config.toml
hidden_size = 576
head_dim = 64
qk_norm = false
attn_scale = 0.125
bias = "qkv"
tie_word_embeddings = true
extras = ["capped logits"]
warmup_steps = 200
decay_fraction = 0.726
max_seq_len = 512
Each number is 200 + 20 x the weight over its row's rms, rounded and kept within 0 to 999. Layers, rows and columns count from 0. The size before them is the row's rms in percent of the matrix's.

# k: layer 6 attention key, 576x576, rms 0.196, rows 158-191, columns 448-511
# q: layer 6 attention query, 576x576, rms 0.196, rows 159-191, columns 448-511
# v: layer 6 attention value, 576x576, rms 0.0831, rows 128-146, columns 448-511
# o: layer 6 attention output (transposed), 576x576, rms 51.9, rows 128-146, columns 448-511
k158,102,194,196,193,197,177,182,186,193,236,184,215,190,223,194,192,221,197,175,202,189,176,148,189,188,216,163,258,208,218,219,193,156,212,219,228,215,187,223,202,212,218,184,187,197,194,171,220,209,180,218,181,171,171,212,217,199,215,214,180,188,178,221,200,170
q159,099,179,184,221,194,182,186,197,205,215,213,185,215,241,196,182,183,165,200,182,187,226,206,185,184,176,216,187,198,207,176,230,157,186,176,219,214,184,207,216,164,179,217,189,190,211,218,230,228,199,221,203,189,202,191,186,190,189,236,194,213,225,202,195,185
k159,097,191,196,177,225,190,229,195,227,180,229,203,177,207,207,213,226,210,198,207,236,194,208,183,194,197,223,186,158,192,180,203,174,237,191,186,214,203,234,203,206,224,209,192,236,204,188,167,170,178,193,226,228,211,205,229,216,229,182,161,222,184,199,199,189
q160,100,202,236,211,212,204,178,220,194,188,183,184,198,221,186,206,189,231,210,210,216,221,196,204,210,184,223,166,185,219,202,185,184,207,243,195,219,240,235,172,183,159,162,200,212,159,178,153,185,167,211,198,211,209,203,209,165,184,208,209,167,198,199,187,194
k160,098,240,222,200,161,201,245,192,200,224,200,213,217,197,165,225,177,218,158,197,229,187,168,197,222,208,224,220,198,231,214,211,215,259,187,213,182,201,214,190,170,177,199,178,216,234,223,196,191,226,238,196,190,208,164,209,191,194,173,198,190,154,174,190,197
q161,098,233,162,207,177,168,190,230,233,214,180,190,191,211,225,198,171,194,202,243,188,217,221,186,241,228,165,234,184,181,208,191,176,236,195,224,196,194,217,173,208,204,194,220,198,185,199,187,233,170,163,215,213,199,218,185,235,206,189,227,200,221,209,182,209
k161,098,207,218,169,189,208,207,144,180,225,185,209,159,179,187,178,230,207,189,186,184,211,203,201,182,231,215,213,248,199,192,215,192,192,229,220,190,205,259,172,187,194,193,151,189,197,201,194,195,208,162,184,191,191,221,202,178,189,200,168,197,188,211,172,189
q162,100,205,203,203,225,185,193,207,193,201,210,213,188,169,234,177,245,187,207,203,197,192,215,230,199,202,175,198,210,185,183,206,207,245,163,225,189,198,181,209,174,231,197,218,192,205,201,200,218,209,146,216,176,201,241,219,177,212,214,181,162,188,210,191,193
k162,097,216,220,222,208,202,202,219,180,191,175,213,193,225,193,202,204,181,208,178,191,197,181,198,186,219,198,211,216,169,186,161,173,177,202,222,199,172,193,190,210,198,202,181,206,249,205,195,158,209,223,204,190,192,214,202,220,172,180,217,218,236,207,173,171
q163,099,165,190,193,213,182,143,228,199,213,206,181,192,202,183,232,174,205,228,215,230,206,208,223,225,191,208,203,223,195,207,199,217,219,203,196,222,211,176,208,192,230,170,205,218,168,195,209,192,236,172,219,203,220,204,195,215,195,211,211,183,184,182,211,177
k163,097,202,206,183,193,216,251,184,236,205,149,172,195,211,190,193,176,219,218,181,193,196,208,194,201,191,203,179,136,202,189,195,171,198,216,199,207,168,201,190,211,160,162,214,182,217,184,197,223,170,193,210,219,215,199,202,175,193,204,200,181,191,191,176,189
q164,100,181,155,164,202,212,209,207,179,210,185,182,199,202,191,200,191,209,191,203,248,156,187,219,194,200,178,207,188,192,193,213,190,191,204,202,194,155,218,198,232,208,191,210,184,169,199,165,196,200,198,207,193,174,175,210,166,189,180,190,180,210,169,208,197
k164,102,203,211,205,216,201,205,193,191,239,201,210,214,169,203,231,211,198,175,188,181,190,176,231,246,206,176,182,200,206,217,212,192,188,160,205,184,201,155,186,195,217,197,195,187,185,198,220,211,208,157,176,192,222,206,203,205,198,182,187,232,186,194,219,214
q165,097,185,178,191,204,194,203,191,183,208,203,192,177,241,203,232,179,179,221,223,200,219,187,208,199,212,196,205,198,194,213,149,236,219,230,211,211,161,202,228,175,202,197,221,226,213,177,184,221,219,195,198,191,231,181,199,233,215,189,207,173,178,205,213,198
k165,099,206,211,253,199,206,212,194,222,236,204,203,231,179,222,189,176,176,214,180,220,177,209,202,200,194,188,167,186,204,247,218,204,182,188,189,181,201,184,199,201,228,219,220,193,208,220,192,201,210,179,201,191,205,199,211,194,206,225,211,234,202,199,219,244
q166,099,228,201,180,178,181,194,217,177,212,225,243,213,183,217,209,208,241,182,246,185,188,208,228,202,185,195,173,246,191,218,205,209,192,207,203,224,185,228,195,172,184,187,228,173,214,205,176,200,215,196,215,195,187,185,206,170,226,246,208,198,240,177,243,229
k166,102,199,204,201,226,202,193,206,206,173,215,200,189,163,178,233,219,213,225,199,193,221,179,234,179,193,170,220,220,178,170,235,208,174,182,224,221,199,196,169,170,203,201,196,185,192,192,190,203,192,233,213,200,195,189,230,215,207,191,174,237,209,210,198,235
q167,103,201,201,171,173,180,209,192,250,230,161,200,219,211,225,182,208,204,246,225,199,213,180,182,186,208,177,194,197,180,190,244,218,200,210,210,183,166,190,220,198,208,204,193,195,185,195,206,184,224,152,200,210,196,219,203,198,181,229,199,203,188,205,224,208
k167,103,190,175,193,181,223,175,179,211,221,180,228,145,187,164,239,203,226,192,208,227,181,225,216,199,177,230,181,224,220,238,155,192,148,210,206,189,203,177,196,211,190,193,195,180,168,199,222,232,225,215,183,188,200,185,208,188,189,196,210,187,177,197,217,205
q168,103,190,178,206,206,188,214,193,229,202,156,212,210,209,194,217,205,179,201,254,229,175,214,191,182,187,218,216,216,198,224,182,185,201,228,163,190,169,188,211,214,199,220,209,169,207,202,202,207,223,217,199,215,218,220,210,241,183,219,215,182,173,173,195,173
k168,099,183,198,223,211,167,191,197,198,206,205,209,201,217,187,173,212,236,206,180,183,193,184,154,204,213,204,181,216,209,223,213,230,164,171,211,238,199,208,198,179,178,150,222,198,219,198,189,199,170,232,235,171,206,193,160,224,193,216,195,224,162,217,208,217
q169,100,174,210,186,184,199,218,155,188,203,222,196,196,208,150,218,206,221,220,240,161,205,200,186,175,226,231,197,199,188,203,191,210,225,186,185,165,185,181,185,216,184,192,217,184,193,162,199,245,201,208,192,189,217,205,207,208,184,213,218,215,194,180,187,206
k169,100,137,196,183,204,203,176,238,213,189,196,214,164,183,207,220,215,207,189,206,198,165,208,210,190,178,204,223,209,208,224,170,232,212,188,205,220,223,180,218,231,185,197,212,202,223,230,189,206,219,236,192,183,180,190,202,194,200,178,187,215,222,185,215,232
q170,098,216,181,185,189,224,173,242,206,183,232,214,222,204,209,211,184,237,228,222,211,232,189,199,221,202,226,200,220,183,191,194,165,186,206,192,211,213,215,193,184,169,202,227,188,191,192,188,223,200,186,169,184,214,180,202,196,206,216,201,217,236,210,187,191
k170,096,221,196,206,193,197,181,204,183,203,194,217,171,204,178,180,210,203,224,186,203,179,162,211,211,211,185,197,175,146,186,196,169,220,176,174,206,176,212,205,216,192,213,209,179,179,177,224,160,206,226,208,180,201,249,190,196,167,206,216,193,177,207,212,193
q171,097,200,183,201,222,161,173,201,217,174,221,199,181,232,179,223,187,233,183,192,176,184,214,176,198,239,167,204,271,241,193,160,222,184,228,160,170,186,225,182,177,187,199,162,222,217,192,205,243,213,208,216,184,225,203,209,214,220,206,177,209,247,183,183,173
k171,101,176,254,222,176,207,166,216,162,186,204,194,191,211,228,208,177,179,191,201,209,194,205,203,235,194,206,228,194,157,190,230,178,172,213,196,166,201,184,200,204,212,189,193,204,181,202,187,187,214,209,217,197,168,211,184,210,214,170,227,195,226,203,224,205
q172,096,206,208,208,198,242,217,199,190,203,218,195,209,198,212,194,217,192,201,204,204,209,198,170,189,159,172,188,179,170,220,186,203,192,198,198,189,231,210,210,189,198,196,191,183,184,181,199,174,209,177,234,177,203,216,207,232,204,175,188,238,210,209,201,206
k172,097,229,209,217,193,187,196,185,205,194,199,206,160,191,210,190,187,191,236,198,177,199,216,162,185,227,197,204,192,212,198,187,172,205,196,209,192,176,196,217,188,188,205,195,235,213,212,232,223,200,194,209,182,191,198,187,182,198,196,199,179,160,231,169,159
q173,098,213,198,211,217,152,214,200,186,207,210,198,220,216,219,191,203,183,230,217,200,192,180,206,230,186,231,191,217,176,220,169,205,215,201,198,200,212,229,195,159,171,204,179,158,184,198,197,231,221,185,221,195,231,166,210,194,211,178,198,171,161,207,218,251
k173,100,200,184,214,157,200,162,181,158,215,196,200,202,224,185,169,185,198,220,150,214,192,178,208,204,196,200,200,148,211,188,198,231,218,202,231,214,229,223,176,187,214,218,162,186,255,195,198,202,213,226,217,214,186,214,194,196,211,215,192,204,204,162,197,210
q174,099,207,192,206,200,203,172,195,220,215,208,200,149,209,246,235,213,209,219,182,232,234,212,200,185,188,225,214,210,203,174,206,170,180,189,220,177,168,232,181,174,161,226,186,236,247,200,166,228,187,201,157,221,229,227,203,203,204,177,235,172,204,202,176,211
k174,096,201,212,161,193,205,209,176,178,189,207,198,181,211,188,187,211,216,198,191,205,177,201,211,205,195,211,195,220,186,191,262,212,213,197,250,197,199,219,188,181,195,203,171,165,164,206,230,206,220,205,190,228,210,167,166,194,195,201,174,228,203,163,175,208
q175,098,206,235,191,222,192,190,228,204,192,203,192,181,232,173,192,188,238,195,218,198,198,142,239,209,202,162,216,221,228,205,162,182,188,219,189,204,176,184,221,199,175,178,181,198,176,188,174,231,202,209,191,223,203,208,237,213,227,194,184,195,182,236,179,187
k175,098,210,206,175,212,199,207,193,197,191,205,193,157,170,187,174,177,218,217,208,182,198,215,188,218,202,208,201,196,211,218,184,211,189,235,208,183,206,238,175,195,238,212,193,211,187,186,199,163,221,210,171,191,212,194,201,187,203,182,199,222,224,190,173,234
q176,104,199,195,203,189,212,184,220,192,199,229,186,221,220,191,145,174,209,207,176,185,190,219,204,241,202,223,175,199,212,191,176,201,193,222,215,194,206,175,209,186,184,202,197,185,202,186,257,175,193,207,176,211,208,213,199,187,181,214,176,170,208,157,184,182
k176,102,181,243,217,208,205,185,180,186,205,231,213,219,205,201,211,178,238,236,189,222,209,221,208,155,178,194,238,200,189,222,219,190,194,173,197,209,142,212,163,196,222,193,213,196,210,204,200,207,192,167,223,214,173,193,153,235,200,201,186,214,199,221,218,189
q177,101,186,155,194,237,216,196,191,172,217,203,185,197,201,232,208,199,201,170,200,216,164,223,169,181,206,183,213,192,187,190,192,190,249,187,175,174,189,247,171,209,159,184,217,228,190,263,212,229,215,182,218,212,203,197,182,169,236,218,201,197,205,213,183,189
k177,102,209,163,171,191,175,205,216,205,215,212,208,218,178,236,210,180,184,185,195,198,192,162,241,210,202,207,207,199,225,208,173,164,199,203,188,202,200,225,228,195,223,195,223,183,232,171,223,192,208,190,226,175,195,181,202,198,246,244,200,190,222,202,215,167
q178,104,239,166,188,176,176,190,158,192,179,184,212,173,232,176,199,194,215,205,196,179,255,221,201,208,220,205,181,229,166,246,180,183,201,185,217,227,210,247,199,177,181,220,184,215,220,228,197,204,205,198,216,210,212,212,186,190,189,198,188,206,140,201,230,206
k178,100,162,225,179,206,216,185,201,201,217,246,218,218,225,197,194,235,178,218,206,188,188,196,180,213,172,252,188,201,148,175,169,220,181,201,172,200,149,181,191,217,203,206,184,190,187,212,229,199,199,207,176,191,188,204,220,191,218,168,209,126,224,194,208,215
q179,097,182,188,211,178,187,206,173,218,214,207,182,217,215,209,168,200,205,193,125,162,219,233,203,213,196,190,190,200,210,181,187,163,234,220,230,206,198,223,186,183,204,183,180,199,192,196,194,186,171,184,172,189,204,217,197,143,182,189,175,200,211,191,154,212
k179,096,211,168,202,209,197,176,222,233,215,220,192,185,182,219,212,203,152,182,208,159,195,201,188,178,204,214,237,232,192,226,216,216,248,183,185,176,190,189,193,239,223,228,215,196,211,219,214,201,196,166,234,227,217,193,208,210,200,223,221,165,200,178,208,183
q180,100,175,207,202,203,217,209,187,216,211,218,217,192,146,218,217,207,176,236,182,238,170,215,228,203,211,208,185,196,199,210,197,230,174,177,228,204,198,199,207,210,164,186,234,218,205,200,222,189,216,177,202,198,209,196,178,191,171,197,166,203,215,175,186,210
k180,099,197,198,190,198,177,175,167,164,231,222,200,204,190,197,146,192,209,227,206,202,196,170,166,201,162,176,212,217,204,189,212,198,200,189,188,211,196,182,225,207,199,201,205,211,160,197,193,174,203,177,183,220,236,200,230,164,200,204,215,214,223,193,205,200
q181,102,174,219,237,229,195,181,210,209,199,227,214,203,172,207,239,214,178,167,193,202,205,180,197,184,199,198,236,187,179,187,239,226,219,199,202,189,149,184,186,209,190,206,219,226,167,202,216,214,170,197,218,210,173,208,179,191,206,231,198,193,216,195,192,198
k181,100,227,186,210,148,220,212,187,201,169,202,186,210,190,204,166,202,207,161,172,175,197,213,226,191,213,197,203,211,224,197,185,192,192,219,204,215,227,187,160,193,221,235,199,223,172,225,182,211,197,198,207,162,204,164,198,215,212,209,214,191,194,200,206,218
q182,106,187,182,208,201,224,175,188,203,203,180,202,214,200,202,215,191,194,181,171,182,174,194,179,210,160,236,179,221,208,212,198,187,193,144,190,182,172,203,226,186,195,241,194,158,183,192,215,185,239,220,202,221,196,194,195,192,216,181,190,194,178,232,197,183
k182,099,209,188,186,232,200,190,215,217,189,198,222,175,175,185,205,198,227,157,201,210,210,243,173,198,191,237,216,229,173,195,217,207,212,203,216,234,200,188,184,192,208,169,240,231,174,219,197,207,194,238,184,208,211,194,191,216,204,253,214,225,181,240,208,176
q183,102,170,209,183,193,228,229,207,196,196,193,204,216,222,163,172,197,175,242,186,201,214,180,179,231,206,183,198,180,206,210,191,217,208,197,224,221,213,201,214,182,201,170,222,205,216,185,198,204,198,212,162,204,217,216,192,233,202,220,212,217,236,241,195,193
k183,105,225,226,233,195,194,206,209,220,183,170,213,190,215,202,220,180,220,217,191,189,200,253,224,177,254,217,188,163,203,174,184,180,240,205,198,153,177,229,217,205,209,186,213,204,215,191,194,194,216,164,210,220,200,185,228,184,183,213,200,203,179,186,200,200
q184,096,215,204,188,189,196,205,205,202,185,216,199,170,169,207,165,183,227,191,228,191,200,179,204,167,203,225,180,242,172,173,214,185,204,226,203,209,212,221,187,185,180,165,194,208,223,233,180,203,188,189,239,194,205,201,217,255,184,170,195,216,195,214,202,208
k184,096,196,178,203,215,226,237,194,219,192,195,227,166,222,224,264,227,232,217,177,190,228,187,214,190,210,180,174,201,228,216,189,194,187,215,198,184,180,208,198,210,181,243,196,211,193,177,189,162,170,191,171,230,195,189,217,189,188,220,170,161,174,189,196,205
q185,101,169,191,229,183,215,160,186,212,233,201,191,220,183,224,190,214,228,193,180,200,177,206,205,223,202,212,241,180,188,180,208,201,209,232,212,203,214,164,227,202,222,190,191,192,195,188,213,209,212,226,213,208,152,191,171,188,220,193,205,224,231,213,195,219
k185,100,219,204,184,174,207,222,199,238,199,203,216,195,191,206,224,192,158,235,173,199,191,196,195,235,181,169,193,217,229,192,229,216,183,229,196,202,186,186,150,184,182,204,218,157,199,212,207,193,185,231,191,191,204,170,207,223,190,227,176,228,179,168,201,220
q186,099,230,225,169,194,182,222,194,189,217,201,230,201,190,163,221,195,204,208,204,176,223,184,194,189,199,191,184,149,216,202,203,165,212,192,228,217,226,170,169,216,215,218,202,220,201,231,165,197,177,178,196,165,205,212,197,194,187,222,237,242,226,158,212,157
k186,101,189,188,221,196,192,215,217,170,210,218,177,215,177,191,200,172,209,214,227,197,206,197,214,210,216,188,227,222,207,240,213,211,222,235,154,188,207,203,238,206,205,200,214,221,190,177,228,169,175,179,198,207,202,194,226,210,179,207,186,165,215,199,226,185
q187,097,165,200,189,204,190,194,193,204,216,178,187,209,210,187,193,167,198,160,211,182,207,199,186,192,207,195,226,211,220,189,201,207,178,188,183,212,194,200,214,199,187,179,205,181,193,188,210,192,186,223,209,232,200,235,236,189,190,179,207,169,167,200,196,192
k187,097,193,196,205,202,173,203,203,200,212,203,224,212,236,161,206,211,213,197,212,199,194,210,214,186,210,231,220,217,200,188,202,253,175,196,198,166,179,181,212,201,190,212,171,171,192,226,208,162,183,221,213,210,205,204,192,191,199,167,217,204,212,190,171,199
q188,101,188,192,206,183,198,214,204,164,194,185,234,203,195,199,190,191,186,206,209,231,155,203,174,186,199,212,217,238,209,198,212,214,227,205,203,191,210,184,161,184,205,213,173,216,183,202,230,193,188,212,187,187,168,204,219,211,195,185,213,179,214,207,203,225
k188,102,228,164,193,183,188,176,197,198,189,202,235,232,193,183,165,195,198,211,216,196,217,187,183,219,184,209,231,223,220,183,187,204,226,221,217,178,194,211,198,192,214,237,220,195,194,215,200,186,198,247,203,229,194,205,163,205,209,217,230,215,190,174,210,199
q189,095,191,244,222,206,171,201,179,194,196,221,206,168,209,214,193,196,219,245,184,179,176,223,205,197,206,196,189,231,161,200,164,199,210,230,234,207,245,174,231,207,189,219,208,211,191,196,191,232,180,212,171,196,220,243,224,220,195,193,205,216,198,187,232,176
k189,095,189,159,212,205,221,229,248,210,215,162,176,205,203,248,203,212,227,183,197,214,185,215,240,208,207,177,201,173,173,233,219,226,184,193,187,207,202,214,199,170,218,195,204,198,196,209,213,157,208,213,239,218,259,161,195,177,235,173,180,211,209,192,217,189
q190,096,216,208,186,179,221,207,190,173,214,179,212,178,219,214,196,200,201,177,176,213,208,206,193,162,193,160,160,180,165,198,213,224,237,210,219,192,221,215,208,191,202,175,180,191,215,208,178,196,185,221,184,169,205,198,207,183,230,198,185,198,148,175,202,212
k190,099,167,167,238,195,184,200,191,199,178,192,205,203,215,184,191,194,177,187,210,184,197,205,192,218,194,230,188,218,214,178,228,190,165,198,200,227,209,226,194,191,204,197,184,210,233,234,167,215,205,235,222,200,196,201,195,201,213,209,182,186,241,206,203,222
q191,101,173,232,184,186,186,178,205,180,198,184,205,201,191,214,242,194,223,195,234,152,189,205,222,200,224,219,186,194,178,191,206,213,226,207,184,162,213,203,206,180,202,191,190,205,207,209,208,204,213,157,222,183,196,178,195,209,221,227,185,234,196,226,188,194
k191,103,210,197,219,188,205,230,185,200,169,168,193,196,242,189,221,205,225,178,212,205,195,182,190,186,202,187,207,174,216,206,190,178,200,193,186,216,196,170,198,199,212,184,177,240,222,191,177,216,175,200,177,203,168,213,201,174,209,214,186,169,173,191,226,216
v128,085,227,150,205,177,186,196,184,177,194,189,172,184,193,202,193,230,197,209,214,196,203,207,209,180,170,199,212,225,204,190,204,199,201,209,179,269,234,188,192,192,196,185,183,208,184,206,199,185,184,188,213,203,189,195,226,175,206,189,192,159,198,157,200,198
o128,094,178,190,204,211,218,201,226,204,154,227,220,235,214,180,181,214,181,194,190,212,222,176,207,197,206,190,202,208,209,229,182,184,218,163,192,195,183,182,205,194,218,204,209,181,229,188,200,181,214,214,216,212,211,178,169,200,200,184,218,227,177,185,201,190
v129,081,195,181,197,165,225,174,208,174,205,210,190,204,199,194,205,217,206,191,164,195,186,205,159,187,206,149,220,169,194,196,174,179,210,212,211,206,224,173,195,242,229,199,200,227,205,210,209,222,184,166,222,201,220,217,208,196,180,228,228,205,203,201,172,226
o129,092,213,220,211,197,190,183,205,193,199,205,168,218,207,209,186,206,190,207,202,181,200,238,246,183,218,225,187,206,172,214,230,187,218,197,185,175,184,220,202,179,200,194,221,203,176,179,180,219,195,212,175,200,184,182,189,163,166,194,184,170,186,182,171,183
v130,077,230,205,187,170,227,216,186,194,208,193,133,160,224,201,198,212,220,172,178,175,190,194,201,217,233,161,215,202,202,203,203,200,199,188,213,201,172,209,207,206,220,231,229,205,209,187,164,212,186,163,236,224,172,225,232,229,217,214,232,205,203,186,226,167
o130,086,183,210,201,182,197,178,193,206,212,215,167,190,216,189,177,180,200,202,202,190,210,219,153,214,179,205,195,184,203,185,187,171,233,211,177,151,195,163,199,220,182,201,211,208,205,212,211,213,177,209,171,191,193,186,192,220,224,198,186,194,239,174,183,170
v131,087,211,189,220,205,198,198,182,210,208,210,211,185,213,177,231,219,204,189,173,174,200,246,224,213,190,176,162,158,156,171,191,183,201,216,192,215,190,217,204,162,171,185,216,208,178,189,198,203,209,202,214,198,201,197,229,153,208,182,183,178,200,201,177,179
o131,091,176,151,204,234,196,201,188,160,213,203,165,182,164,209,243,200,208,215,208,193,192,179,199,214,226,239,160,221,210,207,200,199,174,233,219,223,208,204,207,206,233,185,198,205,210,163,199,160,185,219,216,228,199,217,214,180,203,156,193,186,170,182,182,231
v132,075,229,212,205,209,202,191,220,165,203,153,223,201,187,213,217,181,202,196,223,166,241,220,222,183,217,189,199,226,191,185,197,174,180,206,252,195,205,185,198,168,188,205,236,172,198,226,211,198,195,192,180,181,214,207,214,214,177,209,180,220,189,175,193,227
o132,087,207,181,200,209,209,213,186,205,182,221,208,186,192,212,205,190,206,190,174,190,245,197,214,177,195,200,194,188,218,216,167,223,211,178,197,213,221,186,195,200,192,215,195,260,156,188,207,190,178,236,215,224,168,209,235,208,218,199,185,197,203,191,210,209
v133,084,194,193,201,184,217,177,189,196,175,201,201,183,186,183,203,169,203,181,200,194,220,210,184,213,191,188,189,187,179,208,196,214,193,250,196,224,227,222,222,194,197,177,208,207,165,192,209,189,167,201,207,188,187,206,195,225,216,188,168,207,207,200,195,237
o133,094,205,211,177,174,182,199,206,206,242,232,204,186,216,181,220,188,224,206,221,207,186,218,225,182,199,211,222,222,218,194,180,213,211,215,214,197,200,228,169,181,155,220,202,209,233,170,187,220,239,225,187,227,196,201,195,199,214,185,195,229,220,206,211,211
v134,086,190,217,198,188,213,204,194,194,220,226,153,202,176,215,191,216,182,183,179,189,240,201,183,207,178,213,229,210,200,177,217,210,208,179,198,231,261,220,166,168,196,187,196,256,204,199,173,216,206,199,209,222,228,226,190,171,200,193,232,168,205,204,247,168
o134,093,213,180,189,194,189,180,220,213,178,188,224,170,186,144,192,173,184,187,200,215,210,228,203,218,201,183,204,213,205,196,210,217,216,193,206,193,195,181,195,219,218,215,197,216,208,218,209,153,229,190,227,213,195,164,225,168,234,196,241,236,200,202,175,210
v135,084,173,195,234,180,248,226,189,195,215,205,183,206,171,189,180,210,190,196,211,171,174,171,200,246,252,192,192,214,178,221,149,194,218,202,181,182,242,201,186,191,196,243,211,201,182,188,230,193,216,194,184,217,225,187,224,244,204,189,191,214,231,200,211,174
o135,090,184,201,205,246,202,205,198,166,201,205,206,219,219,222,223,197,206,232,210,210,221,227,212,142,163,177,210,189,208,185,229,200,161,203,218,189,174,166,183,237,208,212,211,211,189,213,202,193,223,194,221,194,193,193,216,172,166,221,196,197,181,203,205,175
v136,071,168,207,181,202,195,222,211,196,209,237,186,172,230,235,208,240,225,204,194,186,206,210,220,200,194,194,162,215,189,224,199,204,216,182,235,255,214,169,178,197,224,174,197,219,202,208,203,214,188,182,230,169,202,195,186,185,210,186,185,199,157,200,186,181
o136,089,208,216,194,207,201,221,216,186,182,182,203,180,167,213,202,188,201,201,234,197,209,204,235,217,199,210,183,195,191,168,222,168,180,183,179,212,210,235,200,208,193,187,204,196,189,232,160,187,186,204,189,204,214,180,190,198,216,225,192,169,213,188,224,217
v137,081,227,196,185,184,207,171,245,213,171,221,220,209,212,181,200,187,202,214,179,222,210,206,185,216,204,197,223,178,183,210,196,207,197,165,229,236,205,212,162,225,207,210,217,196,216,208,173,202,184,188,215,194,173,229,218,223,187,198,192,224,185,174,203,189
o137,093,184,181,179,185,209,187,180,199,222,222,169,201,222,220,220,166,190,196,216,208,187,204,240,142,249,213,191,189,198,204,204,190,192,229,206,212,206,183,222,253,188,214,187,224,196,215,203,204,209,206,203,196,188,204,194,174,188,164,220,202,206,215,211,209
v138,083,233,196,199,178,210,241,233,202,214,203,187,211,257,165,213,185,215,167,205,201,218,203,194,204,175,209,186,219,186,234,207,186,208,221,214,162,222,188,193,174,230,216,186,195,213,215,221,188,200,217,176,205,239,179,206,209,196,224,178,201,173,205,174,221
o138,094,199,218,207,171,204,206,211,181,209,186,230,249,196,201,166,232,201,218,216,192,178,196,197,177,182,188,197,206,218,150,187,223,200,213,211,229,198,196,183,230,194,207,203,203,178,195,168,174,183,179,199,172,163,233,177,209,225,241,216,175,215,182,205,142
v139,078,185,189,183,216,236,212,139,207,227,218,192,206,188,217,196,203,211,221,204,213,190,160,214,232,259,199,226,199,185,200,215,215,207,164,195,198,200,228,206,191,206,220,198,194,219,214,215,162,198,190,198,211,213,211,219,229,225,199,231,189,186,175,223,168
o139,089,194,208,182,218,200,209,205,200,216,206,194,227,170,183,218,219,222,231,216,178,198,206,211,186,181,242,222,205,180,168,193,189,218,210,198,214,175,210,167,186,217,198,208,189,224,201,209,233,182,243,182,186,166,167,230,165,231,165,184,140,196,213,212,180
v140,083,213,172,176,222,223,238,221,211,212,181,170,175,165,179,196,202,207,204,201,218,183,198,167,214,161,218,205,215,222,189,202,194,214,209,193,185,196,209,205,211,208,200,190,196,161,180,227,197,226,180,191,191,192,184,170,187,172,189,194,176,201,181,202,185
o140,088,228,191,211,206,207,223,206,205,197,188,190,218,218,236,189,151,187,157,207,205,189,210,202,195,213,196,156,216,227,249,182,229,203,218,207,214,149,201,214,193,205,194,180,211,220,187,195,174,214,192,217,235,216,206,158,219,221,182,198,198,165,206,215,229
v141,082,217,194,210,173,205,158,225,240,209,154,202,204,220,175,208,184,187,185,177,184,203,202,190,193,234,186,179,161,161,197,206,164,194,226,180,186,167,200,184,190,207,155,208,213,239,248,206,207,219,195,227,226,206,223,218,212,219,204,214,211,174,196,192,230
o141,094,173,223,202,194,213,203,163,174,172,221,167,186,202,242,240,191,212,213,182,213,202,153,195,203,222,206,183,192,195,209,207,190,203,172,201,220,186,201,220,174,190,202,207,197,186,202,183,218,200,214,202,189,177,199,203,193,207,160,171,200,229,215,217,210
v142,081,201,193,175,195,218,215,249,148,213,185,189,197,204,207,195,192,223,220,224,180,216,200,188,183,175,153,233,189,186,165,196,187,169,221,181,225,217,186,210,186,187,194,190,186,204,186,185,178,162,186,193,146,210,197,186,193,158,201,179,238,195,195,216,198
o142,099,208,225,194,214,207,220,200,186,194,213,207,188,211,217,195,180,216,221,190,211,221,203,211,171,178,219,173,176,200,187,195,174,212,200,191,204,209,207,196,210,174,213,218,213,203,168,173,162,226,213,185,218,211,186,160,180,196,199,165,215,207,197,245,208
v143,076,183,212,195,191,222,206,200,205,235,201,216,208,215,209,217,201,176,200,224,165,190,225,215,171,191,216,236,204,225,158,221,182,198,201,178,204,196,204,185,199,204,176,176,182,198,199,211,186,210,218,208,173,224,200,197,181,163,226,229,182,224,151,166,194
o143,087,232,245,185,186,184,200,170,169,200,223,197,170,192,183,204,189,208,216,229,214,253,210,243,223,191,158,218,201,191,206,171,187,204,203,173,190,183,232,222,172,197,232,204,198,193,173,189,193,181,185,170,211,177,194,204,183,223,216,209,237,156,205,203,238
v144,072,219,228,231,191,183,219,227,220,194,163,187,175,205,192,195,183,191,209,186,187,194,198,206,165,205,192,193,187,212,163,193,187,165,158,228,181,132,199,199,214,183,194,255,218,204,228,198,183,205,235,146,207,177,199,234,190,167,200,161,235,208,184,206,213
o144,089,227,199,246,233,207,180,195,241,171,226,210,183,186,218,176,210,208,167,216,165,227,161,203,206,197,224,144,223,174,200,208,178,163,216,208,205,182,191,186,210,183,178,177,227,182,179,158,224,230,215,242,223,168,199,188,223,195,195,176,196,216,188,172,214
v145,080,209,187,205,190,230,179,202,195,190,201,181,217,176,199,176,224,201,171,238,215,175,201,202,230,160,203,213,240,176,256,160,237,205,208,216,182,207,208,182,202,204,238,195,208,205,167,209,190,190,231,217,196,218,182,189,173,227,204,182,194,222,203,211,174
o145,092,214,195,164,197,192,199,242,225,194,180,229,204,239,192,179,233,180,198,195,206,173,216,208,182,180,222,213,199,190,185,203,193,198,193,143,223,189,151,206,184,236,188,214,175,208,225,186,208,214,163,183,210,204,196,203,233,169,212,219,244,189,204,222,195
v146,091,204,213,233,181,202,158,189,219,191,198,187,224,169,189,182,175,215,202,196,241,172,187,190,198,204,179,188,166,153,163,222,192,178,207,174,212,187,207,195,214,196,212,200,194,201,240,198,229,179,188,193,205,178,198,197,194,198,186,227,193,230,228,200,206
o146,094,175,175,242,198,187,193,215,179,176,186,222,220,192,214,207,211,205,224,202,168,141,225,205,241,171,208,209,226,194,178,216,210,212,197,186,204,205,167,226,204,173,151,196,185,206,179,184,176,227,208,184,198,231,195,206,220,255,184,188,214,175,166,213,213